config.toml
n_layer = 16
d_model = 128
positions = "rope"
init = "normal"
init_std_up = 0.0595
beta1 = 0.9
warmup_steps = 257
schedule = "wsd"
decay_shape = "cos"
Each number is 128 + 32 x the weight over its row's rms, rounded and kept within 0 to 255. Layers, rows and columns count from 0. The size above them is the row's rms in percent of the matrix's.

# layer 7 attention output (transposed), 128x128, rms 0.0784, rows 103-127, columns 64-127
size [ 99  79 107  85 106  86 107 108  88 104  89  92  87 103  94  80  87 104  88  90 109  98  93  91 109]
[[ 99 150  96 148 114 110  61 180 115 154 131 124 134 151 158 146 145 117 132 149 129 129 135  79 130 110 103  92 113 107 128 126  85 142 127 117  98  95 157 148  68 120  75 158 156  80 140 141 153  99 127 123  99 138 112 107 123 180 195  59 113 156 141 133]
 [144 109 120 160 184  73  74 210 133 103  96 100 129 125 148 128  95 119  91 139 167  95 128 104 139 106 129  79 147 146 110  93 107 102 122 130 105 152 133 143  94  90 149  75 188 129 112 135 142 130 178 166 104 122 178 139  93 137  75 158 145 158 144 137]
 [148  95 131 126  76 107 127 143  96 148 119 111 128 124  69 112 131 112 155 183 146 159 126  75 130  77 141 116 140  95 103 147  77 132 130 155 124  90 206 169 132 170 108 149 108 159 160 132 161  89 109 121 141 125 138 109 135 126 125  75 129 118 136 158]
 [119 110 133 148  92  93 150 135 120 145 103 195 142 161 132  72 128 145 124 173 142 165 143  76  63  81 198 146 141 131 152  90 105 140 127 160 128  65 239 107  52 136  94 115  89 108 134 175 175 115 127 124 126 156  73  66  99  89  47  80 121 153 158 123]
 [101 145 106 209 167 138 138 146 178 111 121 152 135 120 167  86 122 125  86 115 126 154 145 134 128 134 142 103 146 172 137  59 170 159 134 130 124  75 120  91  75  96 135  61 113 130  84 160 168 142 133 115 114 149 100 105  99  96  89 158 114 178 120 134]
 [149 180  92 124 173  70 159  93 119 131 166 117  95 145 136  61 118 119  66 163 149 127 143 100 113 125  68 109 154 146 138  64 141 157 185 128 178  46 116 106  87 180 128 144  85 166 138 173 159 110 138 113 138 114 123  85  88 109  89 131 141 143 119 130]
 [154  93 136 131  56  95 123 130  94 146 113 141 116 157  85 138 144 101 187 151 108 144 116  89 121  99 152 114 126  75 111 173  51 126 129 139 117  90 194 164 100 150  74 152 102 118 161 120 134 102  63 116 142 122 150 115 142 131 145  78 154  97 136 121]
 [122  97 137  82  59 132 105 171 127 141  90 102 118 100  85 171 131 130 193 140 146 114 123  91 140 103  97  94 110 130 132 164  55 126  96 147 111 127 169 144 147 133  86 173 131 111 134  92 139 114 119 141 128 134 144 156 131 118 204  84 128  80 147 132]
 [101 113 182 166 141 108 156 181 173 146 106 129 133 139 135 101  85 144 119 105 187 182 124 123 153 144 180 160 144 112 154 106 185 120 129 115 155 162 139 133 157 107 137  73 132 194  99 148 121 151 125 184 179 148  94 145 122 117  57 127 129  90  73 134]
 [128 146 150 185 204  95 165 121 156 127 165 189 136 164 159 127 123  86 109  61 112 117 121 164 145 171 131 163 120 101 123 142 180 125 127 107 125 150  59 116 134 107 146 103 134 124 124 120  85 181 101 107 164 102 132 113 126 151 130 157 130 123  91  89]
 [131 128 118  81  50 151 136 158 106 141 106 171 115 144  85 122 136 133 133 152 152 140 148  97 125  88 124  96 124 149 142 106  81 125 100 178 110 108 207 162 134 115 157 130 125 104 117 125 153 122 138 131  97 137 138 144  96  82 125  87 113  94 156 143]
 [120  86 168  91  88 109  93 158  66 114 105  77 140 135  93 163 182 132 179 189 123 103 107 107  99 158 164 132 133 112 108 160  59 121 146 131 130 176 126 125 133 121 120 144 151 111 113 113  98 120 122 144  95 143 161 140 156 119 134 151 166 146 173  90]
 [108 133 117 155  96 103 132 154 123 114 104 165 134 167 126  97 120 107 123  94 103 166 153 141 125 130 171 122 156 168 114  85 131 176 114 120 146 113 152  94  82 107 156  80  56 144 126 152 131 143 101  91 148 119  84 115 150  22  72 125 178 116 123 190]
 [152 102 154 120 105  93 137 124  83 153 153  90 143 118  54 111 122 109 151 177 142 133 121 119 123  78 153 141 142 105  91 172 102 114 128 136 128 136 190 170 161 174 121 154 111 173 174 127 125  93 127 138 122 137 159 120 163 136 123  90 149 127 134 140]
 [123 126 115 189 209  98 201 132 167 140 157 142 136  94 128 124  82  93 123  80 130 149 119 152 144 161 125 143 135 142 126  97 229 128 116  87 118 155  80 126 178 124 166 100 120 133 128 122 147 156 168 119 176 103  92 106 129 127 114 123  95 165 102 162]
 [162 155 143  86 130 140 121  40 131  89 141  91 118 125 106 150 169 154 128 136  90 128 119 137 165 113  51 115 156 102 136 149 113 138 162 172 142 127  95 110 157 191 103 153 100 188 165  98  88 106  92  95 139 100 174 162 165 148 184 167 124  69  78 175]
 [108 128 160 191 133 111 152  99 173 168 185 199 167 163 149  64 146 111 106 125 161 169 132 115 127 109 185 185 123 120 128 145 169 144 120 157 149 104 198 143 109 143 147 123 120 117 107 176 148 128  86  96 149 117  26  82 124 128 131  52  70 116 126  97]
 [141 173 115 133 190 115 137 121 125 103 167 123  74 126 134 160 114 112  89  82 119  89 131 182 187 162  79 111 123 139 120 136 153 116 143 125 119 164  47 125 191 132 174 133 143 138 154  94  84 154 181 135 125 102 188 174 143 135 185 181 137 102 121 142]
 [136 132 173 101 135  57  84 149  63 126 125 127 104 208  79 112 169 123 133 186 174  89 106  97 122 102 112 100 144 101 130 166  14 112 183 113 142 141 134 156 137 141  95 157 142 139 144 120  86  94 123 175 125 150 207 137 104 135 161 147 168 102 150  91]
 [161 123 174  62  70 127 138  58  91 125 135 107 113 147  79 148 127 143 164 169 138 135 126 137 123 105 134 165 125  88 120 150 103 119 163 128 143 165 178 136 185 178 112 174 118 151 175 128  79 104 125 127 143 107 131 148 159 124 132 114 140  71 133 156]
 [129  98 136 182 146 100 171 112 131 145 153 148 160 109 112 102 140 121 140 160  94 172 123 119  91 121 165 152 148 103 109 128 178 129 136 109 130  85 148 130 103 148 113  87 101 148 126 160 166 134  71 101 136  93  98  83 155 168  63 121 133 195  96 100]
 [147 107 121  78  79 145  72 164  57 148 119  65 137 152 114 120 138  85 111 159 157 159 125 100 163 100  77 104 127 103 109 143  60 125 161 153 122 133 181 155  90 168 165 164 126 139 160 133 132 103 161 111 136 105 166 143 124 140 152 109 139  78 133 195]
 [170 110 106 182 140  86 134 134 103 151 154 136 111 176 111 138 148 108 158 125 123 165  99 102 117 125 131 162 128  77  84 185 138 143 116 134 129  96 176 149 110 189 113 124  92 127 151 171 145 102  92  92 176  51  98  86 160 162 109  94 112 149 126 114]
 [140 132 138  75 145 142 141 118 140 109 117 108 100  98 136 190  96 154 152  93 105  69 120 152 149 178  90 139  82 115 158 144 146  99 108 112 116 195  38 126 185 102 125 164 168  97 121  76 113 146 148 142 142 150 120 161 141 156 157 148 127 112 117  98]
 [129  99 115 151  87 107 125 128 100 157 112 131 139 143 126 108 138 137 158 171  98 163 131  75  56  97 169 118 138 113 134 132 107 129 122 130 115  84 188 156  46 126  87 125 104 116 126 155 177 105  69 123 137 128 111  71 133 147  71  81 149 176 120 113]]
# layer 7 attention value, 128x128, rms 0.0773, rows 104-127, columns 64-127
size [ 75 106  80  96  89  97 102  93 102  93  87  84 104  88  79  83  93  79  82 105  99  86  82 100]
[[ 97 155 198  95 100 135 209 171 145  78 148 122 128 122 108 141 124 119 134  79 123 154 131 146 160 118  88 118 141 110 145  90 108 122 114 133 108 163 139 104  81  94  95  74  39 122 135 159 189 126 155 102 101 181 104  98 133  61 107  80 142 120 150 180]
 [113 132 101  77 143 148 131 218 120 153 125 127 108 125  93  96 135 103 122 114 129  92 106 187 133 185 147 113 109 135 113 101 186 148 160  66 123 143 157  80  84 118 127 176  98 130 138 118 118  94 153 136 143 117 164  89 110 148 122 135 120 116  77 148]
 [156  69 160  69 134 211 103 150 113 115 136 159 135 168  94  86 131 120 137 102 135 152 122 140 142 129 144 149  70 112  90 173 132 180  96 128 118 121 150 157 144 142 162 156 163 145 125  94 103 109 141  99 153 178 198  99 174 141 148 107 151 113  78 150]
 [129  91 164  91 104 117 156 171 107 109 123 148 179 149 130  87 132  91 185 147 135 156  67 103 144  99 149 112 105  98 163  88  85 151  85 155 155 117 124 152 145  87  98 100 142 136 113 137 161 133 124 138 136 152 136 132 109 150 115 101 176 116 106 115]
 [175  88 147 124 126 204 115 211 105 135 100 102 130 157 130  74 106 102 164 112  88 144  87 166 104 169 145 151  95 144 147 160 123 191 179 105 114 156 122 153 135 107 113  81 136 149 112 131 109 123 152 183 141 108 135 128 174 132 138  88 112 102 108 139]
 [130 125 102 139 174 125 115 143  96 162 126 132 119 118 127 140 167 140 102 146  85 117 110 139 103 110 114 114 100 130  82 127 177 141 152 111 114 134 183  65  69 167 136 203 157 151 113  92 104 112 164  98 159 107 132 122 132 160 104 142 119 154 132 168]
 [209 193 135 113 139 121 124 101 114 139 122 127 112 102 113 160 118 151  85 107 103  90 139 188 117 100  86  79 167 130 126  87 137 108 167 125  90 120 179  55 100 124 147 152 120 113 150  96 142  78 138 118 148 103 117 147 109 124 132 117 120 139 119  98]
 [105  93 111 118 114  66 122 141  89  95 160 137 141 103 110 124  69 119 142  63  83 143 119  71 196  98 127 113  94 156 138 124  87 128  81  99 120 108 123 162 111 128 190 107  98 107 102  83 165 135 188 144 126 145 142  67  86  92 174 179 129 101 142 140]
 [110 122  95 192 118  89 109 120 126 106 119 158 110 137 150 157 142 111 149 137  90 174  98  35 144 114 183 129 149 140 130 205  91  91  91 154 113 121  92 174 124 152 139 114 134 132 116 109 168 145 135 180 107 151 118 134 113 124  98 120 119 120 164 152]
 [130 118 168  72 127 170 123 153 132 151 103 148  93 166 114 161 137 128 128 146 149 131 111 229 179 133  88 150 182 122 146 109 136 140 204 136  89  96 150  82 120 102 120 174 122 115 145 118 160 112 151 148 118 133 107 190 197 132 148 138 132 196 117 126]
 [125 126 104 175 162 161 101  81  95 132 192  82 127 118 145 170 173 176  93 133 141 136 153 157  99 105  98 102 122 139 112 151 186  82 105 140 168 157 134 130  98 122  93 177 122 127 174 135 106 157  74  45 109 126 113 168  87 151 115 142 119 155 102 130]
 [101 130 125  94 153 112 137 180  84 184 168 165 163 156 132  81 123 104 150 113 114 165  83  68 196 162 135 149  85 129 144  54  94 110 106 126 127  50 137 140  90  87  35 182 108 142 110 118 173 138 154 144 126 130 136 158 115 152 143 174 110 157  92 140]
 [103 124 109 115 133 133 124 190 116 134 105 134  84 156  92 125 133 112 114 123 145  81 130 129 158 219 126 140 119 130  92  98 189  96 158  82 142 154 145 100  65 110 160 194  57 143 121 104 118  95 124 122 158  80 151  67  95 108 119 143 101 126  78 140]
 [131  88 104 135  81  95 207 179 116  93 137 158  98 137 138  81 111  87 152  79 132 134 126  78 167 177 188 128 172 146 119 114  67 115  67 121 133 110 124 157 108 105 146 109 152 154 146 120 104 160  95 188 136 130 164  60  93 142 145 117 122 105  65 130]
 [140 167  91 149 112  91  89 136  95 197 102 131 133  94 141 133 132 139 131 165 119 107 130  87  98 100 182 144 119 148 149  74 115 145 128  89 106 113 129 104 147 131 105 132  96 101 131 165 183 118 157 131 130  99 105 125  59 162 129 140 110 122 198 137]
 [ 97  89  93  96 130 157 121 143 100 127  92 149 120 173 113 126 156 109 129 130 120 156 118  88 115 138 169 124 101  98 118 231 126 131 101 160 130 101 111 132 178 131 134 119 142 162 170  74 111 134 153 192 156 180 168  89 136 131 112 116 146 123 101 133]
 [129 179 165 159 130  97 182 154 171 126 102 148 155 117 181 175 135 117 122 156 152 122  92 114 119 153 126 158 212 119 147 118  89 110 159 131  93 137  99 128 141  98 138  53 117  57 124 169 144 158 127 159  86 135  87 110 142 126  81 145  98 101 156 127]
 [157 147 118 150 163 206 109 115 107 111  97  69 135 130 180 189 144 167 100 160 122 148  96 189 106 155 145 130 110 140 107 202 176  78 150 137 112 181 112 109 104 145 159 190 130  53  98 126 164 153 166  78 111 111 146 112 161 148 118 102 106 122 141 142]
 [144 141  80 192 118 133 102  88 111 139 119 141 115 109 100 124 138 162 101 130 101 113 143 138 118 145 158 162 119  99  91 122 161 149 121  88  96 143 147 117 113 156 198 200 148 125 102 109 158 152 126 165 150 106 118  92 160 160 173 182 103 136 128 153]
 [ 87  71  78 118 130 102  95 155  94 147 112 125 119 132  73  69 159 117 118 104  95 167 123  47 155 128 188 123  85 136 104  97 155 151  87 113 183 134 117 177 113 151 150 149 106 192 127 121  81 131  91 119 155 116 162  48  92 143  91 120 125 127 105 166]
 [103 160 110 112 120 124 162 233 129 130 211 117 141 122 128 102 126 138 155 155 160  76 122 190 124 146 121 146 153 103 135  87 139 137 144 119 131 122 143  65 117  52  84 114  93  92 121 137 134 125 195 116  94 137 113 110 183 108 121 134 143 113 107 103]
 [ 57 130  71 173 162  87 129 117 127 137 124 137 173 149 106  51 141  92  94 110  65 134 155  66 126 120 165 120 115 122 123 101 182 164 101 136 120 126 152 139  96 196 100  89 106 140 142  96  65  91 124 169 152 112 140  63 122 112  87 131 107  87  81 138]
 [157 148 123 187 106 110 153  55 187 122 148 120 136  94 174 175 134 163  73  82  96 109 193 131 108 106  90 118 174 165 123 190  80  88 105 139 141 132 105 151 139 156 171  80 158 147 136 111 115 101  66 123 117  97 100 143 140 108 149 136 119 119 167 137]
 [ 92  57 111 105 145 160  95 145 103 138 146 129 128 163  72  58 126 132 125 130 109 124 120 155 132 118 105 128  74 153 107 123 185 156 109 128 185 146 153 145 104 182 114 202 103 203 139 119  76  76 105  23 151 128 183  98 141 140 102  94 134 160 106 138]]
# layer 7 MLP up, 1024x128, rms 0.0962, rows 0-27, columns 64-127
size [105 112 111 114 104  97  99 122 111 103 111 105 100 127  99  43 105  79 119 140 113 103 107 111 107 116 118 119]
[[ 77 135 113  54 105 112  57 120  96  67 125 163 135 127 164  92  79  86 106 179 151 103 105  79 129 133 197 134 136  91 120 111 117 126  91 108 172 120 145 142  65 116 107 121 106 118 186 197 114 106 155 154  96 148 154 145 137 125  84 130 155  89 134 141]
 [124 154 181 153 128 125 127 149 129  32 115 129 169 142  77 125 128 101 125 122 131 172 103  94 141 167 104 105 161 108 170  52  70 151 157 162  75 164 174  84 148 168 104 174 146 215 143 134 127  64 139 151  98 121 140 187 169 138 117 149 133 114 140 139]
 [154  91 104 109 135  83 116 117 114 119 156 117  88 146 107 137 144 106 147 160 169  78 118 117  91 151 159 115 195 145 162 180 152 107  86  92 138 155 153 144  52 125 144 132 180 147  60  86 132 101  79  91 106 139 164 120  78 107 116 149  83 127 134 131]
 [147 130 132 105 132 195 150 120 116 122 117 169 144 142 110 105 150 103 122 125  96 125  89 135 131 126 132  86 112  72 144 127 116 121 137 179 127 111 179 102 103  97 113 136  61 120 146 149 123  96 157 119 105 155 190 116 164 128  55  96  87 137 132 141]
 [104  97 124 149 165 178 133 117 109 147 159 114 109 133 128 120 128 106 131 158 135 134  82 133 115 178 117 160 138 147 127 151 151  58 139  97 172 132 113 150 152 123 144 165  95 167 123 108  96 160  99 114 121 110 140 117 125 172 128 117 118 183 104 143]
 [144 121 126 153 123 135 117 170 133 144 112 207 129 188  96  92 166  99 165 130 134  87  79 116 121 143 132 131  77 112 113 165  71 138 142 130 139  71 158 162 103 130 156 163 149 123  92  95 124 114  94 163 117 167 178 108 116 224 125 171 111 137 100 113]
 [133 126 111  97 118  98 156 153  59 143 157 132 136 122 186  95 138 103 138 139  44 103  75 140 147 122 117 107 126 131 163  90 121 163 102 143  94  97 150 105  89  57 128 144 154 107  50 135 148  92 121 109 100 151 111 117 124 117 123 158 129 128 134 143]
 [128 142 168 117 179 106 162 107 143  75 114 166 165 159 201 115 141  41 111 171 150 153  49  91  85 139 117  67 115 104 140 143 129 152 108 204 166 132 145 172 131 150 147 128 122 139 134 125 110  89 140 154 145 140 138 121 167 151 123 139 158 116  78 228]
 [123 121 161  94  66 171 150 144 150  98 133 134 128 131 153 103 173 127  90 119 124 137 144  70 167 144 149 126 187 123 126 145  87 109 122 133 197 147 141  64  73 112 151 146 123 164 130 106 116 128  99 149  63 182 151 136 125 132  94 190  42 151 136 163]
 [152 138 133  84 208 140 188 117 132 151 150 148 140 147 108 137 126 145 114 133 147 110 152 138 110 133 107 172  99  96 123 126 146  65 123 149 143  76 136  97 138 157  85  69 132 132 106 153 100 179  94  95 116 102 191 130  91 180 117 114  87 145 141 209]
 [171 141 177 177 175 193 128 160  94 115 107 132 115 135  93  91 166 100  83 124  86 111 177  94  93 117 125 197 110 131 154 156  97 176 136 137 145 141 167 121  92 156 166  57  91 146  83 113  71 150  87 112  74 101 136 185 123 122  78 144 127 129  79 164]
 [141  61 155  81 176  41 145 101 122 134 154 113 102 141  97 142 151 137 148 154 177  56 128 126 108 146 138 133 106 109 145 137 114 151 146 167  93 118 166 185 104 147 108  99  91 160 118 128 137 124 171  75  81 144 156 149 101 176  80 133 118 122  83 183]
 [174 162 165 122 109 109 125  62  88 116 128 167 106 139 145 161 127 101 181 145 138  78 161 116 149 126 163 180 103 154 151 120 153  67 143 120 130 160 126 131 117  96 134 163 132 167 108  86 163 163 113 141  83 137 163 227 168 156  57 120 123 148 118 165]
 [ 96 130 205 127 204 129  95 166 154 130  68 158 125 170 100  73 131  62 153 163 121 106 133 148 138 141 125 140  73 134 166  81 115  98 108 196 109 115 132 138 101 114 122 130 143 102 145 132  95 129  95 182  58 120 151 159 119 139  80 173 132 123 151 142]
 [121  98 145 144 185 134 103 103 173 125  66 120 186 136 150 146 125  92 151 129 134 175 108 108 111 161 165  94 143  94 120 174 148 161 122 155 149 162 159  97 138 135 163  94  92 213 106 169 127 149 120 159 140 119 121 141 177 143 137 157  95 136  85 184]
 [127  90 128 140 154 160 118 137 132  95 126 156 161 210 156 110 158 100 101 187  81 129 116 124  94  65 161 127 111  73 185  70  45 160 128 158 132  82 168 130 105 154  98  87 150 152  74 200 167  73 155 128 104 218 150 113 126 166 132 196 118 137  80 193]
 [152 132 111  89 145  80 144 154  79 153 109 200 179 148 153 155 157 101 131 130  68 103 159 121 126  40 135 133 135 115 111 158 126 108  95 177 112  77 150 133  87 128 137 108 110 206 122 115 162 137 114 108  96 143 142 169 100 125 121 145 162 174 100 136]
 [170 130 170 131 143 116 104 133 138 169  68 148 158 151 125 132 130 110 100 115  97 166 136 104 118 117 119 138 143 114 145 121  79 164 116 197  60 162 133 100 104 157  94 151 137 113  97 115 135 107 133 125 112 125 165 143 189 120  78 155  91 137 149 173]
 [118 113 146 136  86  62 131  97  67  86 157 130 147 156 152  28 112 139 140 178 132  99 205 137  98 125 153  67 114 100 141 141 131 124 110 108 176 168 138 138 113 170 123 128  96 102  35 102 134 144 119 109  96 153 115 138 117 145  98 115 114  86 120 122]
 [113 155 127 153 184  87 125 128 124  58 137 129 131 148 163  95 129  89 169 122 143 118 190 116 178  98 126 136 107  84 144  86 124 116 154 180 134 130 107 112  61 119 122 154 130 188  77 154 126 123  70 156 135 208 164 133 169 162 115 173 133 145  68 140]
 [137 119 161 151 136 119 121 137 150 182  89  92 202 126 160  80 199 114  91 184  99 206 143 108  71  67 184 152 139 101 136 180 109 154 158 164 161  99 150  88  86 114 105  76 115 138 127 111 121 105  96 165 115 172 132  82 147 144  80 135  98 151 100 150]
 [132 182 126 130 111 157  76  85 108 128 127 159 111 148 106  78 217 141  84 208  97  76 117 137 155 107 144 101  75 111  98 149 162 115 112 230 110 149 128 133 150 189  55  75 134 104 119 164 122 171 119 134 100 138 133  68 119 172 118 162 162 183 127 137]
 [155 155 166 123 134 121 152 145 100 111  91 120 106 126 133  91 181  89 150 152 149 110 161 164 162 132 133 190 115  88 137 162  96 136 157 130 200 101 137 159 134  95 149  98  94 121  98 137  74 111 148 138 108 124 218 156  96 161  90 176  96 146 161 118]
 [161 157 147  91 125  97  70  94 148  71 170 163  48 152 130 146 132 145 163 185 243 116 126 127 121 135 195 133 131  70 140 151  96 157 181 141 147 126 162 141 111 144 177 150 118 188 159 142 169 143 145 151 121 132 170 153 152 169 108 169 134 148 112 163]
 [108 133 166 131 220 139 132  93 160 124 177 156 124 155 156 125 154  69 136 168 167 141 131 129  89  64 110 141 168 118 129 142 130 145 166 153 130 134 119 118 146 166 167 128 123 185 139 123 143 136 204 143 130 129 127 131 189 118 151 105 118 114 160 174]
 [166 135 148  81 109 111 102  85  77  57  94 119  91 119 160  82 111  88 100 119 131 129 157  52 186 116 156 121 185  94 170 112 160 141  91 145 147 133 164  85 128 137  87  94  82 179 123 104 148 140 173 126  60 141 139 167 139 101 120  72  62 113 101 135]
 [101 120 166 173  96 104  69 119  97 112 134 133 113 149 129  93 188 121 144 191 139 131 158 172  72 117 144  98 105 130 175 108  89 119 130 152 171 118 134  75 113  85  88 107  66  64 122 132 113  95 108 166 121 164 119  54 150 178 138 187 130  79 115  94]
 [ 62  86 155 121  91 167 109 147 117 128 103 148 162 168 129 129 147 111 154 172 111 128 131  84 105 109 171 112 117 114 195 145 112  95 121 120 143 127 149  90 102  79 118 155  93 206 121 163 155 121 160 135 101 145 150 125 166 149  62 117  66 126 117 156]]
# layer 7 MLP down (transposed), 1024x128, rms 0.0951, rows 0-27, columns 64-127
size [104 111 116 128  99 105  85 132 116  97 113 102 103 122  88  24  95  83 120 158 102  95 106 115 102 118 113 144]
[[136 157 139 177 137 120 104  84 161  99 156 120 108 111 125 120 115 130 119  80 170 169 127 119 169 117 188 126  77 138 148 118 139 121 131 146 137 189  74  83 154 161 116 185 171 115 100 141 163 132 120 156  96 144 166  98 112 119 141 176  89  76  92 121]
 [139 163 107 133 107 129 127 131 124 129 108 119 147 127 125 162  55  87 140 150 139 114 134  31 154 142 204 149 128  97 137  92 105 115 124  84  89 155 111 172  99 149 190 111 170 146  83 102 133 117 108 147 114 146 153  45 111  85  65 168 179  83 118 178]
 [191 117  93 115 141 106 168  82 112 154 126 105 174 101 155 125 136 145  80  89 140  86 116 108  80 107 177 137  84 188 108  98  91 142 137  75 143  99 173 108 161 168  95 131 144 110 152 111 163 133 110 101 103  85  65 135 143 167 170 128  87  99 129  85]
 [141 114 125 151 142 158 137 108 162 153 165 151 176 142 140 201 130  86  96 140  86 193 157 138 134 130  68 123 163 146 124 155  85  59  70 160 149 121  92 142  80 116 155 117 104 129 111 141 149 189  81  95 169 117 135 127 141 163  85  85 123  92 199 159]
 [145 116 106  62 115 169 155 137  91 104  90 164 154 114 131 136 109 156 108  67 151 131 159 166 120 171  72 146  96 125 147  94  95 131 143 125 103  96 123 118 111 129 136  80  97 131 118 131 157  92 150  81 177 149 167 157 165 123 102 175 158  51 112 204]
 [ 92 149  78 192 131  80 102 134 147 171 233 173  96 132 102  80 122 112 108 161 171 132 160 115 100 100 132 138 174 136  53  95 149 116 175 107 129 145  82 144  97 126  84 137 127 110 117 146 102 133 127  91 132 121  91 152 135  65 145 107 115 107 107  86]
 [ 96 115 129 161 138 128 117  76 166 141 153  98 124  57 131 147 167 135 108 107 202 131 104 126 126 151 147 111 135 128  45 166 107  99 104 151 117 138  68 104 127 201 125  72  97 152 128 136 144 107  93 114 144  96 150 205  70 137 108 122 101 140  51 163]
 [185 211 146 104  59 149 115 157 109 119 153  94 128 145 128 149 138 117 147 164 134 129  74 130  99 120 119 151 127 117 150  82  99  79 152 166  72 133 121 164 158  90 132  82 117 126 136 137 187 133 101 110  72 123 161 172  83 128 158 185 109 120  86 173]
 [ 97  89 152 131 166 113 142  96 187 136 106 211 219 169 158 140 162  97 141 150 123 153  81 144 111 143 115 177 147  90 174 106  79  99 124 109 114  99 134 118  87 130  87 114 117  98 155 120 101 148 131 162 130 116 143 175 141 139  64 162 153 190 197  83]
 [ 89 104 157 115  81 141 130 112  83 158 100   0 143  30 131 152 141 144 111 156 122 115  98 143 196 177  99 144 142 139 166 107 104 142 107 124 122 100  85 107  93  87 129 118  97  46  97 138 162 108 146 149 120 108 105 132 127  94 131 158 152  62 137  99]
 [ 96 140  71 129  92 134  79 147 234 119 198  94 139 100  96 137 131 151 156 221 124 133 126 132 125 153 140 205 135 105 129 160 107 127 104 126  98 125 160 171 133  56 148 130 114  97 109 130 150 152  92 121 141 108  94 153 123 144 133 102  90 121 156  80]
 [105 150 110  84 105 135  95 174 135  88  81 138 131 162 117  67 155 149 146 193  60 160 140 115  89 121 148  85  87 116 191 114 164 124 136 131 160 113 150  94 147  82 129 135 163 181 152  87 120 127 107 143 168 102 161 129 116 112 134 182 133 128 103 105]
 [193 101 177  32 126 154 109 159 143  91 142 165 160 196 154 186 156 143 141 161 124 111 107 143  92 133 117  49 122 110 119 105 173  91  87 136 175  84 110  85  82 138 142 131  99 137 105  96 105  71 109 129 139 141 161 102 107 150 120 132 107  73 107  81]
 [147 222 130 157 163 163 122 194 186 123 133 160 108 126  90 112 189 112 110  96 140 123 147 154 148 145 177 122 103 131 125 124 126 197 128 140 149 135 100 113  87 117 143  85  72 122 133 164  98  97 164 110  90 169 124 132 159 116 165  87 124 119  86  43]
 [166 145 141  82  68 117 123 106 137  66 144 189  89 192 102 132 130 120 122 175 124 124 167 144  79  88 138 106  82 111 163 109 147  65 135 106  86  85  38 127 134 118  93 156  97 114 198 139 130 153  81  68 119 189 174 100 126 146 133 159 152 141 109 113]
 [121 134 124  99 158 133 107  60 166 182 172 174 146 133  55 172 142 147 134  75 230  93 172 128 169 148 163 120  99 108 140 171 125  98 148 144 146 159  63 134 119 108  90 132 134 132 129 120 135 126 167 102 202 156 133 163  98 149  97  81 114 143 100 145]
 [ 83 135 116 213 134 100  80 121 113 143 191  75  98  56 146 145 104 102  81 118 177 127 172 122 145 129 166 123 121 109 115 167  85 123 121 123 161 182 145 169 196 188 151 134  97  14 109 156  67 112 175 182 139 157 176 125 104 143 130 115 117 123 109 154]
 [158  76 110 178 126 128 162 102 141 117 157 141  81 200 151  85 121 118 144 126 124 109 119 178 123 117 172 138 135  99 183 195  98 161  89 166 127  89 123 118 167  98 141 123 131  95  84  51 199 190 102 144 119 112 119 124 122 158 123 146 154 138 160  96]
 [125 106 145 112 216 151 130 148 127 139 150  93  94 117  88 144 164 147 159 144 118  99  85 114 112 146 140 189 175 120 199 133  95 159  77 102 191 144 130 212 151  97 124 125 173 145 172 124 118  73 145 152 184 121 139 149 134 107 115 187 139 167 134 165]
 [126 161 106 192 151 118 133 132 128 109 163 149 107 127 168  79 126  97 149 164 166  99 140  60 138 114 144 203  76 107  46 145 116 157 134 133 106 155  88 100  50 143 151 116 109 155  88  67  89 186 136 140 150 137 154 159 152 179 117 151 196 134  97 105]
 [121  80 137 115  74 140  93 135 144  81 116 209 119 185 149 169  85 197 128 123 137 106 132 120 116 135 142 139 103 103 146  97  88  66 131 137 116 143 117 123 103 145 128 115 111 137 159 108  97 145 154 166  80 178 151 164 190  96  55 108 111 134 152 162]
 [110  83 125 152 176 122 162 191 125 112  84 110  62 124  89 248  71 109 147 104 144  92 122 149 107 127 144 150 139  98 180 164 116 119 131  86 114  59  85 174 127  76 211 111  95  98 153  87 118 144 194  95 112  99 114 140 123 121  99 128 134 160 120 121]
 [125 140 104  79 112 165 177 163  81  96 130 132 109 160 157 216 106 108 203  91  96 115 144 152 113 126 197 139  76 100 172 135 133 173 109 133 135 130  90 138 164  97 168 166 103 112  83  98 161 134 195 108 122 123 121  92  93 113 116 120 220 153 165  87]
 [105  87 145 127 102 165 160 174 136 102 108 117  92 149 189  69 148 147  81 108 144 126 111  98  90 139 155 105 102 153  77 155 164  95  78 128 132 207 201 158 107 116  71 105  96 131 140 183 127 126  89  75 138 131 200 122  94 153 140 103 180 182 126 121]
 [138 128 147 152 124 141 120 154 159 102 119  67  91  92 178  96 111 152  85 142 166 157 148 153 161 103 167 166  86 111 126 159 108 112  90  74 142 141 135 109  98 140  67  75 142 134 102 170 155 127 109 167  90 111 127  99 214 131 151 113 169 174 174 109]
 [156 203  60 101 138  87 107  85 158 126  92 133 102 103 130 142  96 146 128 166 186 130 146 105 138  99 147 118 152  82 158 142 166 118 145 170 172 120  80 132 184 141 146 122  71 150 173 117 118 105  95 147 117 111 176 117 154 118 173 146 166 154 152  85]
 [161 117  92 116 133  98 144 111 142 107 117 167 119 119 131 147 100 159 143 167 116 165 137 146 148 101 120 110 180  50  98 153 117  64 110 136 160 124 128 126 133  38 111 125  87 152 170 119 135 134 120  81 112 134 118 107 150  66 137 117  99 146 114  84]
 [148  95 162  78 127 164 125 105 125 147 141 135 135 153 126 114 156  83 113 100  85 137 118 163 140 144 162 126 106 152 175 140 117 132  91 114 137 127 123 174 126 106 116  95 107 134 157  70 176 123  67 113 204 111  93 138  43 136 120 145 164 139 131 148]]